From a checkpoint of a small transformer trained on Wikipedia.
Architecture: LayerNorm before each block, rotary positions, biases, tied embeddings, attention and MLP in parallel.
Each number is 50 + 12 x the weight over its row's rms, rounded and kept within 0 to 99. Layers, rows and columns count from 0. The size before them is the row's rms in percent of the matrix's.

# down: layer 3 MLP down (transposed), 2048x512, rms 0.0754, rows 979-984, columns 256-511
# up: layer 3 MLP up, 2048x512, rms 0.207, rows 980-985, columns 256-511
down979 096:52 50 50 55 52 45 55 51 40 53 35 36 53 49 42 57 52 64 59 48 45 50 56 37 59 21 63 49 25 29 62 33 53 44 45 53 67 44 50 57 58 42 50 38 75 33 65 63 69 44 46 39 55 40 38 39 64 42 50 62 65 56 63 60 45 74 49 76 81 53 38 32 55 45 41 43 62 39 56 50 61 31 26 46 46 54 66 29 47 33 54 57 42 50 63 53 50 55 49 47 13 46 47 40 31 39 32 45 26 30 58 62 58 40 43 49 41 43 54 55 59 55 61 33 63 42 56 54 38 59 40 31 56 58 38 63 59 59 24 41 46 45 49 42 36 64 47 65 42 65 64 69 49 34 37 61 55 41 54 64 60 48 70 52 64 45 70 36 60 57 43 51 56 57 49 48 41 49 71 49 59 31 61 64 59 52 57 49 60 51 50 56 38 57 41 58 50 46 70 74 47 53 50 19 39 29 60 28 50 63 56 73 57 59 64 53 54 44 65 46 34 40 33 67 48 45 35 30 25 42 36 70 45 44 48 70 70 48 50 32 66 56 69 53 61 39 33 18 34 55 68 42 40 46 63 40
up980 097:54 60 48 81 52 44 43 65 56 42 55 67 43 48 55 58 48 52 49 59 49 65 49 45 52 42 57 53 46 30 50 31 53 52 38 67 50 48 42 47 51 60 62 58 47 57 60 36 37 59 46 69 47 52 43 50 27 29 59 22 49 46 64 66 54 55 46 29 57 43 38 35 54 63 56 51 59 34 52 46 59 51 57 52 71 58 66 45 47 44 44 54 52 27 57 43 53 43 53 52 44 15 57 53 66 48 30 48 61 38 49 35 42 87 42 45 39 64 45 71 44 36 50 62 65 38 49 71 59 43 61 62 50 47 62 59 57 59 45 56 56 67 67 65 25 57 49 63 52 66 60 63 28 55 48 33 25 43 50 50 57 57 66 68 41 36 42 52 61 54 28 55 49 46 60 54 54 59 47 37 61 45 72 59 48 54 47 39 47 57 56 36 40 76 49 48 40 39 32 47 72 65 53 45 47 60 51 37 40 35 41 38 63 30 60 43 42 40 51 69 50 56 46 64 54 54 30 63 39 64 31 49 47 66 63 52 60 38 60 65 58 64 56 36 72 57 45 45 51 67 41 63 31 44 59 41
down980 092:56 42 52 37 37 50 58 47 64 49 37 70 62 39 38 72 74 44 56 56 49 51 43 56 40 51 49 60 51 41 39 47 47 29 52 64 65 50 31 47 52 58 57 61 78 60 40 64 55 39 43 38 50 48 61 41 44 55 57 58 50 40 29 43 63 49 33 69 56 55 45 46 59 63 32 54 41 39 44 61 66 33 39 30 42 52 32 59 33 39 58 33 44 68 52 60 38 64 37 38 50 65 35 50 52 68 72 66 34 49 58 58 51 40 54 72 54 32 74 39 56 55 66 46 42 54 52 39 46 47 35 58 37 69 31 25 46 46 46 49 47 50 52 53 46 34 46 61 45 34 52 32 66 53 32 28 56 67 77 52 46 34 31 45 43 57 39 54 49 27 66 42 52 64 56 67 34 44 48 39 44 37 51 52 51 54 31 72 37 41 52 66 40 44 43 48 64 38 55 60 39 50 60 49 48 56 38 71 44 49 45 67 53 69 51 51 54 62 64 45 36 66 43 39 41 38 50 51 67 40 46 52 57 48 26 32 31 51 31 41 46 39 44 51 53 61 53 40 62 49 59 41 61 43 43 58
up981 100:48 35 50 45 42 42 42 54 45 39 53 37 49 27 51 40 35 51 48 79 55 64 43 41 39 45 35 59 35 42 71 66 69 43 65 53 48 55 35 46 74 40 53 49 55 67 49 48 56 33 53 38 49 68 45 52 45 38 58 54 73 62 53 61 40 42 53 59 29 34 56 52 82 56 35 57 54 67 42 38 38 48 59 52 57 43 54 46 21 38 58 41 67 37 57 59 37 24 33 43 19 66 52 58 34 63 61 33 56 53 60 38 42 38 53 64 37 47 53 46 52 56 58 67 46 54 29 31 40 35 61 33 48 40 66 53 56 27 48 48 41 47 37 79 46 31 40 42 54 53 49 29 47 61 57 52 60 47 34 33 31 59 71 42 61 54 51 51 56 68 25 43 52 57 49 49 44 48 49 55 49 60 60 49 31 62 53 55 54 47 45 54 36 64 48 34 45 35 41 56 34 66 51 46 56 29 38 72 49 61 48 46 50 59 51 57 55 22 46 54 46 56 58 52 35 61 66 54 42 63 52 36 64 56 36 60 64 45 50 37 65 35 60 23 55 57 53 63 55 45 51 47 53 35 40 38
down981 108:56 63 51 44 56 38 37 70 47 56 45 53 46 57 45 33 48 55 40 35 39 27 46 56 50 56 71 59 27 45 57 31 46 63 60 59 56 49 62 74 75 48 63 47 52 62 47 50 54 50 63 48 42 44 40 49 52 43 69 48 34 42 35 51 35 44 78 55 43 62 50 69 51 42 39 38 28 27 77 56 37 25 45 88 63 57 30 47 51 42 54 64 34 35 48 50 46 52 58 36 70 39 54 37 44 54 45 53 49 65 42 57 58 35 47 52 59 82 52 48 43 70 33 36 67 27 69 38 65 63 51 52 74 42 44 51 63 62 60 66 54 50 50 37 48 48 47 52 35 63 46 43 34 71 55 34 55 44 53 67 50 62 60 23 54 47 65 37 37 54 35 32 42 45 44 73 45 73 48 40 51 54 45 43 49 51 65 43 58 37 75 39 51 55 43 48 50 38 51 57 31 43 37 42 46 69 58 55 67 55 58 58 57 55 60 51 41 51 54 55 32 67 58 63 64 60 59 58 70 46 56 55 46 42 60 45 63 51 29 51 49 43 44 45 28 42 49 52 25 76 52 52 58 45 52 76
up982 095:44 57 38 66 34 55 53 57 46 51 55 69 49 55 28 75 73 69 53 60 56 65 42 32 61 54 61 46 44 62 46 25 36 64 25 30 43 35 54 43 35 73 66 58 62 56 24 66 56 43 37 43 66 60 67 69 56 47 65 77 44 43 46 55 34 76 42 63 41 52 65 39 69 53 62 50 31 43 58 49 42 63 52 28 46 55 44 59 45 64 39 56 59 56 53 52 74 43 45 46 48 49 51 71 45 49 57 46 59 41 45 60 29 58 53 58 61 32 53 79 60 39 65 43 37 33 39 57 53 53 52 41 37 39 36 47 47 45 28 49 43 42 45 40 32 72 44 49 70 39 63 35 21 47 39 72 37 56 58 63 44 58 45 52 44 68 46 51 51 60 58 65 61 57 42 56 49 10 47 44 46 54 48 54 43 56 35 62 39 40 52 48 54 50 34 60 45 39 80 45 49 63 49 63 40 59 59 54 51 40 60 57 45 46 20 36 63 51 64 50 62 46 50 57 28 57 58 46 64 42 54 39 75 76 42 27 53 60 47 56 50 48 49 35 34 56 57 45 42 38 32 38 66 32 61 49
down982 096:65 66 40 64 56 62 43 54 54 43 52 50 46 38 50 37 46 21 25 36 37 47 70 34 48 60 47 51 73 46 42 50 57 45 36 43 54 42 51 38 50 30 53 51 56 53 52 46 61 47 79 60 51 58 49 57 42 67 53 47 28 30 51 62 46 50 43 31 64 59 46 56 28 57 21 38 54 45 48 58 51 57 28 56 61 48 48 53 61 42 54 38 48 49 56 26 38 38 48 55 68 61 72 26 72 38 35 72 59 34 39 67 70 62 45 76 79 45 51 63 61 65 49 48 46 58 65 45 46 65 67 36 49 36 60 36 57 36 41 60 67 71 36 33 46 55 40 36 71 47 42 63 55 44 41 52 22 55 49 65 48 32 50 57 46 55 37 44 21 41 64 41 41 73 44 55 47 30 66 41 35 43 60 36 76 38 30 42 52 35 58 49 67 66 47 35 38 63 46 26 58 62 34 40 39 54 61 49 41 55 54 38 48 49 60 35 32 60 49 35 34 35 41 53 33 48 58 75 64 45 58 56 39 37 46 38 46 56 46 56 55 21 38 38 44 62 55 41 47 65 50 77 58 60 74 58
up983 096:58 37 51 44 40 29 45 59 70 76 71 47 62 48 50 45 53 61 47 59 33 62 56 60 32 58 36 47 56 31 49 74 58 60 44 27 52 67 55 42 47 46 69 56 52 59 58 44 68 29 28 43 59 31 34 43 40 39 52 74 51 54 48 57 45 61 59 45 52 39 67 53 43 85 48 66 37 41 55 23 51 51 64 48 51 34 34 57 52 56 50 51 52 46 70 60 53 42 46 60 72 31 66 45 54 49 27 60 55 49 60 50 45 61 41 53 57 24 41 38 58 75 28 61 65 45 55 50 55 54 65 41 20 44 33 45 54 59 41 47 47 62 62 47 38 38 64 39 38 45 52 68 31 36 53 31 43 28 64 53 52 38 46 49 67 37 47 43 48 43 61 45 58 27 64 68 50 67 64 48 53 53 47 66 32 48 61 48 50 49 57 49 62 46 60 48 51 60 64 45 46 49 64 31 49 35 59 34 50 36 86 50 60 54 56 58 67 56 52 14 60 53 71 63 66 60 51 40 46 67 27 44 60 34 57 64 60 53 36 49 47 39 58 44 70 31 34 48 47 64 54 67 48 47 25 16
down983 100:45 34 54 69 52 35 60 26 46 58 55 51 37 39 42 15 43 45 62 57 56 58 43 44 53 59 43 63 44 43 74 56 46 28 31 41 44 45 53 33 58 68 28 54 41 57 31 51 70 51 62 48 25 59 73 50 58 58 45 50 40 60 41 54 24 37 30 47 47 41 41 56 68 58 56 53 32 19 43 52 59 68 60 48 56 37 55 47 51 36 58 43 61 43 48 35 47 33 38 65 70 56 64 35 54 51 27 50 48 46 51 67 44 26 28 44 49 46 48 68 28 32 48 51 66 56 46 45 47 62 41 42 66 31 42 57 65 51 41 64 44 61 32 34 42 55 52 36 41 36 42 58 33 54 42 42 60 55 58 55 46 36 28 52 48 44 54 39 58 51 72 35 58 48 64 53 33 46 51 39 33 36 69 48 64 49 51 34 52 64 52 76 48 30 57 65 54 43 52 47 50 52 43 63 52 49 62 56 47 58 71 46 52 49 29 66 59 57 47 59 43 42 78 48 51 43 54 53 66 49 64 46 47 43 55 63 52 59 42 43 59 47 43 54 37 32 44 70 68 50 51 60 46 51 60 66
up984 107:61 45 41 58 38 36 34 54 55 64 30 49 48 58 45 31 55 26 45 29 48 65 40 46 54 40 43 45 45 42 45 41 65 64 36 56 49 52 39 54 33 59 55 36 71 59 62 57 51 67 41 53 50 43 42 55 58 26 25 69 55 43 54 53 24 14 60 49 47 36 58 65 62 46 70 48 35 47 37 54 50 56 68 59 62 48 66 67 53 53 65 32 38 40 41 47 46 66 88 59 47 53 36 65 51 37 38 39 53 40 76 48 57 74 39 37 65 60 35 55 51 50 53 44 41 59 35 50 52 69 59 62 45 42 53 53 51 35 37 49 56 56 41 43 43 51 46 45 50 57 51 58 32 67 71 50 54 35 64 47 55 70 41 18 40 56 64 67 57 54 47 69 53 59 51 46 70 53 46 41 50 44 56 49 43 52 63 35 19 37 41 60 49 33 48 59 42 48 30 30 38 60 45 29 55 40 40 43 22 46 56 42 59 51 63 65 57 43 35 43 47 38 63 54 37 46 45 49 71 53 38 59 61 40 42 36 44 53 70 49 44 51 39 39 48 62 53 65 48 57 62 43 27 56 41 55
down984 103:44 61 45 48 49 63 49 52 40 54 56 46 57 38 47 65 63 50 84 47 57 62 56 72 53 44 57 36 82 44 43 86 54 69 65 52 35 34 51 44 56 55 63 70 43 44 49 43 50 37 62 52 37 56 55 52 52 53 37 51 43 52 70 61 44 45 24 53 54 53 48 47 58 39 45 74 42 63 56 50 35 51 55 67 60 46 67 49 56 41 60 44 48 56 54 55 39 70 68 38 24 59 38 45 62 65 51 43 40 44 65 62 43 72 36 53 73 35 45 29 52 82 38 45 41 44 40 19 63 51 43 47 52 78 44 56 50 43 59 51 58 35 39 44 35 27 82 65 21 33 57 50 58 34 47 53 48 38 50 56 53 38 38 49 60 34 62 54 56 55 68 45 24 59 48 51 42 51 62 57 59 43 46 40 41 51 35 41 40 50 42 25 56 57 38 47 57 27 64 51 55 48 54 52 24 34 39 35 54 65 44 49 44 70 61 49 37 48 44 39 43 73 49 38 37 61 63 51 57 43 53 39 24 44 47 51 57 55 48 64 37 55 58 41 61 39 35 45 45 53 30 61 42 51 69 53
up985 106:43 46 37 56 58 34 56 55 56 53 23 52 52 44 55 42 49 51 41 34 59 56 61 40 56 70 28 32 34 37 43 35 60 61 46 28 47 65 51 58 42 52 60 58 55 48 35 37 47 60 48 57 49 49 54 16 73 39 35 69 37 52 64 67 42 60 45 44 69 56 65 52 69 54 62 44 37 44 78 48 44 60 46 40 44 52 65 59 34 50 49 51 51 39 37 66 40 39 60 38 41 54 54 36 51 60 51 56 52 32 62 55 38 45 55 67 58 23 68 34 31 40 70 47 54 49 43 49 60 71 49 39 41 69 54 55 40 43 44 43 22 57 30 57 50 41 52 44 71 39 52 50 33 22 72 61 52 34 42 52 56 47 71 60 55 42 53 54 29 45 43 78 53 40 62 46 48 42 44 51 50 56 69 55 49 49 32 64 76 30 36 51 78 40 59 42 45 47 47 48 67 41 52 49 49 37 58 57 29 49 61 21 49 28 77 45 38 57 49 40 46 60 40 54 51 51 53 25 36 57 47 67 60 52 29 53 57 29 52 32 48 51 33 56 32 40 52 41 46 70 71 42 58 49 62 30